config.toml
num_hidden_layers = 15
num_key_value_heads = 3
hidden_act = "tanh_gelu"
norm_eps = 1e-05
bias = "none"
tie_word_embeddings = false
parallel_block = false
init_std_qkv = 0.051
init_std_o = 0.0093
init_std_up = 0.051
lr_mult_qkv = 0.5
schedule = "cos"
batch_tokens = 65536
dataset = "wikipedia_en"
Each number is 500 + 50 x the weight over its row's rms, rounded and kept within 0 to 999. Layers, rows and columns count from 0. Numbers have three digits each. The size before them is the row's rms in percent of the matrix's.

# layer 5 attention value, 96x96, rms 0.278, rows 43-95, columns 0-31
075:454427490475443418505504587464473555429461510492536442488552467477546495524469494482484482491478
084:483544536547543551564457459486475483439565473520520507505424537485475521381520555483507540399495
079:405401573506512530449424479420485458494543489480427500548504512586480527483572408547493502493527
074:474446545507441402513629626556489434590507546556544461459393504489489562467418547531477504469465
080:476497474492577514474413394490437543468635453501421592449504507437455497608522543477467491416420
067:498529492558436516553451436452435427434518423473530507483597522473529497449562519530479569456478
082:463522602536484397502507544492419518420529577400500483491477382478450547515546520591498577438503
093:503454474409514497542566579529508476540438429523559415438495561492541439544445562442442508485551
073:549599449466570582503491435572481429533565503474520469535399538542494537541435426514520402511452
074:539515516452448546566529415535406483568494377482560521472502594544560422488421520495444572408500
084:580516415441507447507486486541483388511479495493552459466540541522535486464458549422523436473506
068:516435534524540450608470535404542583508425538528448508536432440509597551476434540509495635427534
079:520509470421475483436540461469485485559510548568487578496506445420395591480459428542388487544528
074:434517543497452445594487635445456605485439498473447493457449554485477521533504487532401506488539
072:522530466572575577504506537495479554503493566527515545535480591517485389416560434547529559625539
092:539506483474455469431488531375449476506500559554432461503477495522497447553538477450547500585563
077:483493489447578550517495489533512448454502472548554438528456664497572501465528441426439430451432
087:465484620548496558423525455459527443447411537521478485410489489514496616509512479520478555442539
094:436474514540469541614512532532545415513492509566526536441543478436569583453425464533443484355545
090:511509517571493513526492573498471598521444606524571471441455506442450557469494605425403535479509
070:566499502394505446500497558510456516497493413530369520530517469461591625472422422569480515450501
149:512410520523460432517481460436566487476484497462428434455523523539513492501508511546527499457460
155:515504494544565550422449511487426578483466475367523464551489495447458515534486584535458478474524
136:514372483576367433497494487503551456397402424595518548463543437519564551470544449527507552463453
154:564557526551584475471587517438505418522526520581560556478431595402467493524426485480538508520563
160:469587534536590476539564435550482442559513569494589537509554559448468430515459508587442538416630
105:436496491524484530483529576497424544586526442492623532415489586477526476573436528457545476589511
175:592550581489429561464482474536466506569492455563429511564450492450451463612549530476534461437452
127:476442556483424438480422498529520503432462428543470546508495416573557548585570457435492529466502
127:417516621453532449462530473534556516548473478421494504520501465539472493525518454553469481459512
139:534540539526466551553508579483467445571457435565562540525401518475477460477492505433499461522489
160:491501537425577551511532477471441470509493436409501482500424583640492579493487495522518513502497
169:486583467537479529466407545467555518499577518525534481542445460572452509516538466409500460520412
144:610553543535482463549546500532603483513458583533487493493449492444386473514493440494534504442443
147:485454453573533497457555524447581487443445451544593490558503469567527455446483434480519501549506
138:453515514478551532486586582515536492471555494560588513471419573439469484567477472535456526481489
129:535528530509509495525522480535614509537474591614500536490512427524527447351491492523495500502482
140:546506482504471486510582522524577456559455444531439566561584475469476478557482538545477503421465
160:506567542395523435576506412596533496516511612528452468507516552505556602488523477467487472543493
166:566522472653426500464542529394493518512530435504518522500477454380449456434529491468518538500524
117:508478534447483444454496378501442467544425473563511566471517468477455460437566405537487533564544
148:489555505508445506388493504442527517486483476491455526463522416455557485507504555540483479457471
144:505500449521432586608497474499437546464536467465554482455529468493542398574487494505480620478464
152:530497620447534545591544495580453471426560517498554503479449485553575427466448450450498497446524
174:502518528484508499555594517546390442547571508473497516536514580509468510506455482404562513580478
150:446498482484418495514427454518433519497376465428474480539629466529496492480521476465560473603506
116:495535521526501560523588476470424528501459547451593481472511421465577492543486496472544500496615
135:540468628516517503602479507473592434435548528535463522470427480505519493491517510453487521412484
150:503526535535525463487505561459604583478461476468500506556439508507526505494446508400513396461446
143:542537548524388530455407494476491505468470515420379467503519511479498513534528523566511482483480
139:441541420528472537538528601526532532514541593426539388493514522507438451637462435547522468534463
135:534428455486531445548444538415481554424479492556495489492457498483484523502527504497510574493495
136:572545514499517507509511464600556503454543502500473546490595430506441453478495511546464574478475
# layer 5 attention output (transposed), 96x96, rms 0.436, rows 43-95, columns 0-31
077:473446533456474501432477484479545472575521365552506571552603430552477421390537585491561554451556
077:453458443418407499505479488496516568490454475434514444423469485496580569551511490471554518475462
078:528552458479547512554486467548549566418581466525561553436477483402527585442553571504546464507511
070:418464426478429628443551528525548573488574496451525519556497623551460428503524543514569635524513
071:543536485567518500525525417502464461493499490477508390571470430442500450634447468482360498536489
058:578451435574459486502486444517500512517466542484505560545514539388493518516413517537552521412399
076:499469486462466508506584514549575473570473482552444427514435492402450374430429530516543507486574
086:452472525381559518488516429529473546552517395482537505459557519427498504477562548518600517523420
074:577667498496409441501472413478543519470495478515528484400453544524423567485456500511447496463483
070:480618537412480535441519408534461642548483530498501487527495623489586516545487497512525547552429
075:544581410568446436508434449571481561507510485584488440465592556466504562517569478454548527473527
065:517485436441487409427466493509522452516433476500492530505538503582531448492554501569491507515495
069:545521471548570581507542585526550489419507506513490442529451583492376602526476640477476550609559
067:518457515511468594489420517462432579678538511454464440538524483435487419441504558515482520487555
070:466500567399585553498512499428531403508517498507491503463507511515504461464494592443500476487552
082:447503490503461458416539495555392573445587603545516557522485565532561434515514512495533522413520
070:547577509435553449515525495474606508489500360534479488480550551490492555536525534479463497503488
078:504439466450493471463449566547595509449516451449462533481503484486430485450456447477548475486490
085:472456472606480505473484496510669573414479451461542506477545548512575592583547520475550476554549
085:521412567459569610469552575502543585493456454504493453472482482490450545494582468487587474496496
072:497527596600476445492471472560461551528539457432479512507447491404541473583494542579475498498572
141:462498539534545499437511508523469481544506509576490531506499479526547461475472561374501473464460
167:456509466409471543588500487394553471526424448462500500438465450527551469476497415424476528528501
129:419521496513471555569545567515510541529565609443510445470512621412477478548515579456498495478582
144:436489506617501472490476501507451565466429537474501494418502395584533539574535510432461414574440
174:511516502586492440517455494474549506556424444564470498478482398596503475502553534372510444539408
103:509506490521543437507490426521491558448442517499474488489441479502423644472468404516414554527453
169:477493439519528519512479612461503504508493517491520487504484461592531524415436426598461510485556
129:435569471408480542533494486427511545539590586444457462423423539456466569452437509530473525451579
132:554533456528530586550429484478496483495580520510461498465579437427502445473504479429548547506522
129:395473426482479421496449538513490545432476536481482485489478527490492523482449503541417490544528
157:465440462483412519506450413419566497456548507519493516545597430395499524481555475487454539515552
176:548451487432475585531483472525500479537407466440503556461529535514469494526419527563557557597607
134:498471465498483515452451490547398498511474498515506586466554416628587497508604504476461493526587
137:496591517478405543578421444528520484529433514414466459496506523471515409581481633447462504489519
139:512501436552508536525479508560388524466418501498426568458580453525493638482547559420497529551503
128:588450551521456473426497520520345552519569538506496559499458543506511510490576491513550421499504
145:481535505515530419568473553493502515460587476417532355472433526509525514552518431539541437440494
156:540453491588497513438538530459449510539531523517575557531515389474506413446502478561488495481550
158:480468510388582456502481545603503422471467473490465483514485565645503460618479550552464455527489
114:476453508567541470601479542471527579492488546489504442519413509473538469555579632463494499519437
159:517477475523547573505468461570436410451586489590543476531514537524484544505470469509540517473527
148:507519535488468516437522640509584468483504494539406583484494522566476569443553561501498451511522
146:414495468450472413445473467485568504487513534453499585534554479483404512475515516486540500537541
154:511505479480498508475592446458540486355514570471521514559485549443555551500563483578456560478542
144:484500495544474469512510443407549457505608501542577361523459533474439437548483501582479552432501
127:419553493477464464473481534523554495527500489600471530463561443566430477431546523507462480533524
133:446476511500412479452487490482465498497464534502439570462558605464431538426530466494488531545561
152:456490512437422519616425496528418387519501512438516482476546466510499463608464445457468560545548
134:447490458477615539469491503449492438498532481597542476528492434561515451533409510451540524503573
138:514515495482493484509476428539427439486427471478455530536413456522527538470562461463480509501494
137:439516513478498560530520505532496475624569559538471501466407547449485518519548523466449481511520
148:541512519484464479443526446409477515525517552488548497511531558533558558521592504517473412471525
# layer 5 attention query, 96x96, rms 0.175, rows 64-95, columns 0-31
119:511462509491469465393494498487522519403529449481455536518549438443469553394456498561549567411551
102:498554577504556537548503541583467524552509510488430533440487585566548570459451495473567565489444
102:499501539524477568592492502470555492549481521478452411508482522383489429556334490533503546490513
098:526470486518431592474468513532495473616550552519505504493490469435553432451382504406452583441535
086:564521455622584507544541477513487539459418564425479583498423505522510541558513529559525510598532
085:514491584525521478502583498470458483516478520516455508504426515497418439479424560410433503417533
078:517494517461477535532508566559414454477457528525367535510504475523535458517428510487508426474458
099:575534461468526557498543594590411472452633502519443617516593483472483491434517478509488540497561
102:463541589518512515508433541538435544532600546568477486506478484512522441568555574529478523335453
088:461469423455483496395432529490436483504444428569422586489496429517446553414540577453489408574501
090:539465471586491468533495445485473476526539426496610369449509455491454524585483458495515455505431
083:487412509503446534424473446473462500535535570517489461462561523471378502474430491535531497400571
099:528547552434521518525583604568573546520562604429494559469470532596512477507522528511486493462509
142:564522545535552526587523586520518533564591546482525462456603535523474524554554502492507510545487
089:497503517435571516523470591413437527536518516609531464419539501468449496457522416514520566488454
089:518496500433443478439459398504508480489481480405489558542526478536442533417496464444529546454553
095:545543495475520441478584476488541516526615504532477405588468554463476480550470487562513410350448
094:460594514497442511522424511539505476572455455472514530374498407516474433479398421521557531541553
096:581510469594429424515563476495506569518610536401535487501486524403520459478493474467517442475464
109:608461557566584570490519430557542467507577467526501551520494523520528553526535519500568498547520
104:473483572506484520514459480521568482497535498480511363507425587455579398600450562487524534449449
072:535519415461403594504410518413484506526530479457412529520520474520563457543440536508510461486601
086:456442465489543494431537495432525497560431425434447395495443424576526448465498539473520460509466
082:509427510568470465474442571551461517515608512524465451442508459588538526440518401463461429442507
097:495438517536441491534428560449476459515485420468505577449517437500351497488528560478586440585554
084:443512469469506456568454543592513441475541501573488461539529435478493428521494489497465486466476
078:557513524467575460474482532499469457519595507496420491510445447477497515451484430439537496438448
086:485529506479478473478494489517466506444540465544527507524611599437427570542535534528507476572548
082:593460525518417550467477604485425576567447566444437550511643568469435526438541469555517547531516
104:443471519491529481480528577608493494525516534566509487479512586507466395518442628498506516441439
084:492449399453546564524439502428555564607430543454456425439530516510508476501549521442459525516471
099:495555515508490553559573495589608479437546505425515591542441520510520525482510573532497465542599
# layer 5 attention key, 96x96, rms 0.137, rows 64-95, columns 0-31
107:453472486533492462461473469422474460382442483546492511486565483393452532385438490578498467495527
085:570510537422472502529557509456520512465516470542493505443447447478528489379540524397433481466513
095:524558536554510544651602480486584470549567492431534477458534582450444438481594498501435501437493
100:397589505576528588540498456526492530614519607532393562527499495462559443432503554516482579450571
102:520499456445494394498397461533406555571421445461491438413567456522545569413453520463412522458453
086:398526435453480517495510501576469497486448495516575473486422583584469523513441531505475464560410
080:579541548504493599505556560576496483596509470560476487552553535600504477486585533483527534508479
104:504542494449547477426418618530451468514466484484468547526601517436562391449478478450513461502519
092:479487579581441513525428550476580492581544531472455538497426477485567378521552498471513430514454
091:491443535437435505549501453426382425463462476500437503509515549460486519541531552475471380544437
092:535430592505536493577516496461531461481504433490540470483477461477508616511564504443507542442482
090:438513542435527461552472496577491478470502521437516501500435389391440510488475475538512582442557
100:529562477398454490460408591570483523538554498501486438424433510502583452469453482484526480489445
176:538468521493559494501470576414395530579477538599515416448584513491463478528554438494501561495404
113:428491543492579536483463536531502465555435456635575501548449471537558530507475501551557541496505
100:543455430490517428459451484438465539440551513433551487415525474552461538441496463503508499526539
096:486570517489559498490501452499518493508641479562561560491459564560436533407472482516557570444484
099:428467476557491453605465527496479512545580439462599446447513497530586544533453532480497591476516
095:491476518525486421435501559409461512457521501449460469434570566467394439379463431494459484432476
097:554507508477542557424453522552495506429495488559435571486539472506508521496494420473554495443482
099:402565554530469493627503419574542502530485514472513498508480574524459445540458584510516633543492
073:498524486500493539518494497525538381419508543468519536521525488482364487438547547486494492456584
098:504524464540516532533579472501437517559521471483541545478455338563466634447454511444469507416473
093:533523549546524490505503630554439491449539457586536471465471408519520523530573424485441430521476
089:510403465434457499539508493524407421496428456476587470506535482456369659523504529448492444451475
090:445574649461532522573513564506597501485504534504414467528563446496533342555468510505511480552538
082:579494601501539624585542476413528551471473448585567557534487539585490545432560428480613477484421
095:437569472490612493492525558477482505546524504421472531522556446506516459509506593536579473504512
089:550551490450531482455512575510533557454499511554513573541591574435569527517557466513535491564509
103:431478598441496553452576549573547429507524487470492544477491578465532393475578544491563503538544
089:532399497436383518534625449507491502507487508443546559578485542529532468563547513461538552477507
152:545493531498466520571539560535489501561543509433443481436545524519394511533496449474512489556502
# layer 5 MLP up, 768x96, rms 0.385, rows 0-120, columns 0-31
095:542502567563569471487505388435394391507455566426537544497477513527524498510454526519464518513485
113:481518484484464571491577475562569452565512415479533580490533596484536481467503493391477580428512
106:582545448589482527502500524602444490497595503606441475517467489544489450618541505404603375446474
110:427433531560549533511461567513523523476567496551530499465431531557428490397589505552484530470531
098:480574474526427453495522526481461484502526508521390481443534513455477551403515456459449579567575
115:495498518509462364520587473438378410535421414423512501460458460514484470526456476559477428420553
115:610561457618544490536560608533510523524469553481502478477426511382516510557482544564440515444453
100:465537500573487446496498540551454538393487543546432464512459505389440574471468523479509492543494
088:464484529470436522622450572557516447460474543552437561487472609531440534548529569518541538447432
098:439544513484528495458573480560436413522604469486525633517395544519548491507506510479500545424452
099:539588478475432428474514506400527477515478574510514517418514590480593589491526518474497468603520
092:463573555511480502451476513446591439558531474514505555441481456404470458515497560465560475416393
095:510507470471534501509558583444510531490535492469511604482462526509519571523515525489469450559514
093:582427452449439461517525518522513539526512422556547490431414554497572463641501436587476454507536
095:591529493602442541483560474434418544494453574470503535511456548472506496544532586516479520555501
096:503465565493471487475532426430364419469531503613534538557458487502494472517512486613502534439532
101:543467527627461508507448480643429576473394397532512519486420493538554503515484487495557441535481
119:558508562493482494572484483573463453600475494618448475561528491549541484531452463570480435533477
123:562465425562487534468510516421457564554488412530591577503425581605448395496560561487479392561476
089:444488579499523549497474585479522536490390419523438568596463453465473526510496508526519492442480
106:451552581507544511496437566510488479530507426594398484419480532541521395519471557465515526521447
113:500504546578399449554442439493347540504565486526519536498502510506593541576514547456621566428479
126:526457630557428470485526455515456528596464440471473516510489452503539408606519504603558405586536
089:495537486481478490568547451481549457433508489515540519473381563540447417451519510601395564553483
111:506403492620499475498471514562447512523453526514497469508483458555539459545526473520473466569461
086:530589487515484451559498516454503373479426418585439500518428463490514510499505498399498532524476
082:576468421543434463479520412460499503611399414438525490522419539484470481470491535467575488585555
100:530563451509550501450595529418477479557382435498561406484448509569511467562536468521499482487579
091:473440512495489435487491552459470455426574556494625538433474506507497540546522370495479458460550
105:613497389484480456451498482534513559478450384520602520518466494540543558470525463522481519540486
113:534484538558516517380572488520534497492452523537548502572434484466478411452609464545571401493470
079:492523501462535429523538476540549454466478533536414544480516551528482466493459574550484571459535
096:476538593485516513623562507561522424556461463515605440596413473481472442555527513541558435440516
118:450573465509500465361488567387543541489554491576577532569531502456432495439543522456538506466532
102:522389476514426674526548527559510539509467477491496474503507451522434511478496484495626600540524
098:503581471517452521474538532543404510510534406489501417450572615465560519414525390562536533451508
096:543508438504505534489482439480593539501467367484559519556430564503555518465497566440580486575478
080:610533461490533549511498420518439412451427573472455427536414563554606468610534448540516569510434
093:441493489625455514435560493489474515519510568530574405604487591399478557434510511543505530491547
103:489593483566557484493477472549515502379465503537435429472453576544520536457467570429430543524560
085:537497448487467546500511511506571506410484558509403460478513528592506550548541500457379511550423
095:506524506481497532545488590542516525416590601584561559517395559520462546447463481457500520506500
085:524451484495519504399554515415503409573460405532442575594429488514589434383517438513562501487437
095:552456575500478542471513464521544522509528518557577485496481565495491422573450435553472486481504
107:526479520531403413546491490461548485469606481531496426464525525495529460551494445514536458461544
125:468599443482509467574401434451423498508552424537565495454536499475532490503578541480398467501425
101:512431469585436477438495448447470573535503523494526601532503558499519442532487539538569497533552
087:551499463545495532428505444419530529516601478482499443417486539569602464586426489489495541473507
114:516441459472529542504506554475507487473437500549451450486518427552452553511419522469506533522471
086:518467534523547519528528543505599543586449475532417447494431524481472451598619519525482471396481
095:592552512507476475558397481469537499504419505574488481388432504474479433583509482568503470535545
098:513614534526472470523535503490501456495400577507409563570535553532441421497465457609475485479489
085:532442503502473469487427482537577489453432486616459547539495571576541494571508464442454427505520
067:493549401577474528407491514512603567567500524462470454531435568485451466498467426500567459539481
100:434476502473488511515529521543536467505571500638586449455421489484429389508519523407486550512477
113:431521485541515531445490514424557549551449544567606505498445525443501493434526464485577511493492
099:537494470501590476507556546483457511521451524462466512563399620549541488438447481509471503511333
107:555509480509572631438517484456506451586572539599528516496423503482495538527592544455515536581530
111:556552462537348535473555496390565441465467437412485492553550518477521502551448543472566392508468
080:517478463598438487499543456500448483538401459432471558478561564499445547484528552410478538577496
111:439527617528543560499576491484492590524485408534414519526486567568432496518566521481481417557561
095:504491522505453474457598510513463516532616522518411512513471499479538475504498432533557526513551
091:509498459511438452548511430543564493563470543503502537520534503443525453524541489495503486539464
072:498529558476432593541499484547469512480458597518482527470411443482464374510439449481522529548545
099:421449537548543460482520513495455506389488564567483465540488538575466520521477465453518490536569
105:416485555523522435441466544438508468511451572494511479483487575506502561532488519513582488467526
095:626486549472522486529530439551394485591407482499456472457538514545587462514590422524511438529489
112:466521495466509520476543510500511513574507512469457538538449479476562329552474475514478535462529
086:551473564489441465520511431399469452510465471420489531469415436467610483539480496475519519435502
092:497453503565411478560526430422391498552452529521528674518549504530478573418493443543518514524525
088:606438417482487485502424512509437487518441532464477558399463533452513511502526530430432463604557
109:476442503513470467391493547551442561403600486477511509546518603512447484490474458539523539566471
085:527459381478446514417545535497587518531462395502556500546525443440538531558553548452607515498493
099:476453401514489459467549565529597554518459433563541428434423493489596430502487467464579447586482
099:567395454594449498512471492468512518441429508468568497570522546558489501559536605492499500513430
101:462488500479440499471611429570507419461419513426473509522483608436433465535500610503474530523480
096:536467463537501486553572387510515483457427527501438520536441457443569564576507481492540474560500
106:546488445466480417389566562488463496485526460513434516521542591526375509433463527537494496439558
098:447480475501494378459498525503568517475501529485474415517484498518468425570480564458569509475463
090:500529413521493470482461514533486518541435592470481471493545513497520490487556573477457587560455
083:586479507437489497557585500393465524530421518448448551473515429565552592512618504593416503542527
111:515521467463427445604472489538419377438443544497533472516495502543545451552502452539495504478580
089:441440609500513530528476488558534490493495525559549429489438566521470470538523575473514550529453
099:605500429570482488525416501476455430540416550568450516499421540380494474495419435539527467463476
097:552537588501480498521469465566450429471525481560499512552609514436546365481552576489450500404509
098:510523525504532538518559589519587585483549454471430546483494498467466412446517447493502481524534
094:462480503522440456489459494447522500474428521492498555520530498553463500499479475534490461574479
116:474551560548520480542519498528532594476491544564520449563459451462533531463504496575514459470544
117:502491515428441494584530538523467450491497546510508533459496603461425521526425574513498517475589
110:569518443552492489527516520532466540483558474524531468486463534455576518550443469529506475499584
091:494489503530558582548518541529551428411463528532413575620559509504519396578551509409596484520551
091:437450493580464430426409533538494538440544428549562523478514557593526424511486488452459570587436
109:436428506520426497501561463526459507582441480453460543505591481491464542555468460486546485557542
099:440468485609383427557414469467566478497532510478496519463518471488517416535470487583497509445459
112:432439547482548516478471532548548449567473430500444516577505552596462541463484479455533547523440
101:495473522616529531460462529444433504494404521508482436595454518519562502451499496529454497532499
103:417610520550535420470466501513546503466425472473498472460411502624529430490455520465511471449568
083:488498481455560583449460429449464499516494535520475517511507586517505577525389528462500533545621
088:520538475435517492472518578420484500404475518480513585475416534487410508434505525411560455549487
096:515486529538478538436472502407460547436530477550497414527473532431514508481538505567506523479584
079:424488466606518523416535510564570534554437525490440393496522590555498515470411480452492513470439
108:566513484529477391512453391511424517546500510522436586565506447454491501464561485436532544482494
119:418471622611457570463525399497466553570524477542442541485505563460543559515533464538530535521499
107:495575587540508503536506438525384459447515424612469429541445554501614458502495401471420565431566
101:565456444542432530475496454552404442541419547538460541462473475457430517559535525487550497484437
117:566488488616459480478551512537593618513464516483498517602523540467501537545470508473520477469468
097:524463553457575576570484559435538481506439510485460436519392474551457530504592527429498539421386
091:469511458572459467482462440550576598506481545484571507528483554390467480576500492614470569554505
092:531444554451472498532468473531480421514495524489556553465434541417463492518577510458527444432478
088:526550462524466525462503421456529486512611498522431438558529589461526459426515520495508454527499
078:539534448411520507518535510473500564518381534493445496551478443417513522590529426419544464519594
086:489472470443402434520523491513422483466432553566394567492553442459522517564471489466468465488530
088:531524527465460511465524531531509396592510535602448591463501460531413600478460507501466505579469
101:412505504444468555502443529472535449497519497507538501582461484463393370468440466424441464591386
105:491470548393458487514509572463413568483510384502502414503391558433470426488606563403540535470455
113:538445487492493554542546315482599482503549498477502453530426528546524508544495514476491523438519
108:505604442539465467533476452469489485481513497514464527489538518585492492433545500473425492402486
081:523581537547393547584524501460477469517421468442482508462486531523496510470467544583487554484428
088:493503441501588490543515545485468581482551539513535564519497466541495456509458560477534519561565
074:465503410568505531486463545501479540423545547483495455577511542599450517469600493353554557534484
080:452435543518537471479567575557563449488499518477475483484458547409486529531507572538394528561462
# layer 5 MLP down (transposed), 768x96, rms 0.308, rows 0-119, columns 0-31
095:494479487550539519519472449475452512498409470425507589569520539566465529582517487483538383402521
107:593515493395541438495520577554523552542555516595456478423518469555471414484494445482489446570404
098:495584542451473630511495484474458564442492546556532511499580441555536582547551506479525472553556
097:561500496548461472560455543467497506591525443496470515534483468486572546452458502431484461535520
099:489512524468510529470551564501516489459544460520372420562496484563470511514642493491555540532584
111:450452434441573470583501538502509540469525411433473470474516473451577421498489468490608434470542
096:502469569520451569450476564488568480504496429503473529435430437470525485556527421432504545552488
112:596631522509523523526469427505460434511530538491550505465492565511446451533459483502470494594450
102:551399403450516486485549480621482502503555497474484419588529512514554492471511499466457496504530
099:462485421578488479497499521489523501464417520577553550465508592412504422567617502490523492545479
099:492431516503541549489524461491450596526527451461566456491511523505501486569458507539452425513432
080:553608497449504435482501472449512415518456488399469432515614582532486442455349498596577486496476
097:515497391545528523454567424508419425455456440433481451465492517435495456482595549554528457568409
105:528515545546454498559522536481467555474558496525511563493580426414476460484498527465502454542545
089:435573452487613540474376526429509490532465489525491482496463498483475428460430469592518482414556
103:503505465447459559574555503481618491494485477486457494526562500554498628474583384468470568467510
093:470591467526528559504485569512424519467587490556471617595495474456451591415468508452548375455579
118:440539385503521556524378546518509469432506477381498509527449456492521506431494523481591546492420
103:593474587566527430525462581548551509558511518505469540487404497500488529524548512499508564416509
083:484568462481521499431456501460485493548456556440496540404465464543556499432445521506444558518448
106:474545512539549413478513574512463476487505412513426484554481490492524557518594582511443501545482
126:561471520616429399566490502564422516441533414510483506565473591516571540548439488480514548504473
113:420526452502508476531539471499422464555467534555503502545449552454546605483576477524528477536562
086:466500452483583519466394553522528447563461525458601561485558498577450496464493510520553460429476
125:471453420487515520418557530545495453469458567470472437530502497507488492435470497444440429397506
105:463484573463448483544569503404495451620489459462581476464468480527497482494487498487444476414534
104:525499461563486475433447441455504550538483458534436402512439629502538480575462501484526467570562
090:491456517467523500490530441508494545519482493476549574413573479476561492568411405481455530474507
089:565498429582507519478546506475572503461465505535545456438497498479519464446490500449553451556374
097:499471494520427537550459438635523612531536532479489493494537482518570526452528500554502522526468
111:459472449412482509492499576458410484497468470530494540502481487399458503595545541539597475500581
076:597457531479380546461495507496439461541558478566489384509531381524529567464503517529456473437603
100:566553530504515482553524507469472400442492433528567509469500443527487543562519651466523545490380
087:503496592465560472492512374518471550559424500441486454495495549527508486559471406561544517544534
094:484538571565518421463491390507534566522483505390501505531503538558515483500435434553466433504561
099:438483525446556490511525495527543563466526559560458512513496512592410502476456583404557482482522
090:550470512475489453471427456541586529576512508512531503517598512546493495483531385474539590452421
093:473462488544564450469450392318472519471553498504572477476497470538544512549452439535541463551505
100:618515468466527553479492471488582510473456496463505500525428479443469552482419405498479538574434
111:546492488479570448531499486555462483503552495412539475496499484471492463415507511478506592580436
086:563463515541365525500528607489581474402488493545527513385515455513525577501521438426557488470501
079:553499473614451513499601421521532530578461476526470466540484419549493496497497470522483481537571
085:521557503536512481534470541480497658587472526462571432502508527527467594565428538451562439460584
111:513611525528486551499534512631487464489489504455529434465563514482472404516497483504529558527448
116:555438484487519547503444447590448534545500501469530466572500433493502516534520402440630498644564
121:497563451510565570490499567510512408530531485503497425563457559538462490499501588452508536446492
131:499534500458418427505460465443516543576425524452538497491585508460424549478518556509573540553479
092:432516460518587506481495435462545501446488546436615556521549484446487492422446467426443538548453
145:594462464451429496409527506468461505354455432529447458495443489505474589449457564474426481472549
110:505534439543545496489510495507513486559507499525573522508534528521543558383495512541457408482461
095:474547426464503544450442541481551535460551513458484514554413415609449577526493538427550578517485
096:493514451461517496467442442538476478578561551444498514441527502450417564505504534577524552470501
079:547524639478450552502364544408514513524423450569528584529454447487513489542518410513483446506510
121:601493471599504513482510550511494488445443439580481508486512506529483592541403393430582441602475
097:540458567620520496541537453549520470557431432455486444607522489560580532606514451466501439538564
087:518457515421515433522574399519540468488458533496417473470595555594531537450546527588571450416539
122:486560525553568506505540530566567409440584355489563439485494530533429516505612488579543464542511
094:468588489489541453505548522492492552489489449452545486495562567567424534535365464511484516460540
102:512478439492499495460403479477556500495512502497465476566524412508401543451502571546492515386448
085:392512475428460407505495485505515533584533547561569539589612525496555462506483520526563402458426
100:458444428506555547457412484454490513564531486516505483530495495533482470515483541453513497487488
094:450432549531521429485546578523541579495475512598546543432430480414521511392404482424536488458533
086:477501546601526605587537587496554446473438502538472482487455559446545513498518519556551515475439
093:549372510505435427493481523594547496428468414479588472513506504592535477484453470486495498450486
099:525555486493536464527553493492558437429531457531560439492483461460518485561560497494527479453456
093:447456457522459512462523443558490524512540491515526420525460505526500497500504551487501534570516
111:415430464515495503423451500542513564524564498422458429479438521610539504560510504501469442550464
106:521426446585541421519425499526491514488529541540635526490442522506543601465534524513516473612486
092:600493457455530476410588486523499435511532555506501446462581519537498475432555410507427472531445
102:447462530502579475506406532467527519466401515437477452537546430599469465470427616543460519508469
093:474479487454442483506548471469537492499452560505545514492441550447495390524506472453501395490479
108:437400455534552525513549538522558613485499550482492575414497477461489506493542471502432522460432
088:497469421550448469437531488498529532592404489457586454518521600518450529545539513489462518507566
086:568589516505504473517399473457542445518491528525516505501488518560513505592636508571445588512601
097:511465514451531519444481417454511564513440608511511531393524404491457508542422476564552579599560
097:528548571567449486509476490414454466456559517572480508566558508542529497447575383541522454399552
117:552442590500421494490515503424488547500456533527474507438465503558531472615441464489548493501560
092:508492472483559497457489403427437538542483433497483423636501507574485542540439563494456532402452
098:476426543458469495509468545442526523643474453540427464478577512534578476513521462512544537517455
098:420577486521417454422515555470495462463555554455558499527457521495497571503395475416478499591471
079:523534560580440432490429421505505488443565521545538625521536546479517488456459476500461494459527
108:510552458620519493520552461492570500441461483474549462570511574569452524424544510559433523527478
087:486480464536598323471516483524477545546485477497493513428498538523559494492459620582495547429569
105:595481516495479501511579559564598471469467469553462619410514530426537510461447499520470480507493
098:412349543490507524523543543512565421463539601492460550503415517474520522472505422486542463634423
078:533529455543458499512472561484591461450518560547618497412476466503498501517555505574453549506500
075:544431466499422515469472558464418501489535514523513398475436510507554607571529565417451510422502
114:433496506420487477433476525486382407526473506552522460512535479535524568590500484533535532438392
144:420469404548543557486566520519439444518521495546497406469433550450524532542550565518547534600457
074:589518519494454509486531528465536427524504455474443515547501522592422428525595503444516498457485
074:512539433415457448454520537503330583525431456521502509451505466459576499529487436476502486547520
094:524525601547540465530582489499622467479537501497465488529562510457589501517542552511547468488562
087:408522517502599521447477522524557475514552550357453525447580567509483432575498415480574518485487
101:450605522436473477502561484465525527563529448446515553505558475451549467493585472534490467384526
098:602522507427543500465547515492446473429602502500516459525398417482461435463471380421549508574493
108:568468506544445543528585538384537482466462471428470523472478469549500536534572445467555523462459
095:508499494492518421477523548474518507610559505577536536526424424400494580511466486545559530503574
095:581479481530514518488508654571487519564493568519460563540529450424369474497418450502418520472539
087:522509466570476478532496434466552561516469443556506469497525498506499465567534536552440449461498
096:489544552496518556503458530547581510522424444605482555501582441502481472477419465462514516509480
086:478486564400501424477512430555484593483478517500519484509564505438566439425495460512476513473504
078:494471529496462519456419524545578495521548453432464489609534479584510415396476598532525560424511
118:483511487601523588476542463511531537497412592490522493453534474559338544497561506489518548439501
106:570534541517476584488436592581489464560519538522541512467421475465484491504566504469494503468446
093:542442515527550492529483509523456507392479533514461490559462539487505472538534417582537563546475
127:553466385546561567467513483467474431517392491526425521443497468531428444484502534576563546485455
119:580506525512485540446423510474546508563576480482534531491478557447529550436613543620436466417532
089:519379487555458496477568495446485430514496527418437523446510447501471412407512530436519484481464
096:488480569533432459578602414494427529486490487541466429446457487524532467427552560511453527523545
096:596499561593559601484585457488460536464404491417523496448492589537448547432511518605496437488489
088:480535489526575530509515533455513516508505542423516443525465540547507449552444449548512457526496
079:558568474444516479640545563439570486492523494591592501505507500553498489490534477445528578460449
087:443425502465518495509510500431437461534553475543483535503476458418509469491507528476566490468535
101:454522413455469444529567512559422476481581468495475430526510553450544515528519528582490493494400
086:503459407468535437536446563508494468597485476567457455532483378510530517496436606386477461460565
099:519486552444489483460375535495489518469407573550454554517503435523555471452565545527506485510465
088:425439534422505503553582496544470498542458435524543508528501543428437528452523493550574499548501
100:488539631527456452579564477466584495469513458467457555369513550555514427470503459492476498402448
096:468448526479485595495478515539540475433520491584495478546490581484463474569625435504579497398454
115:562490481494458572461411500556446545429484522448512521470570528480539448478596500518518542548531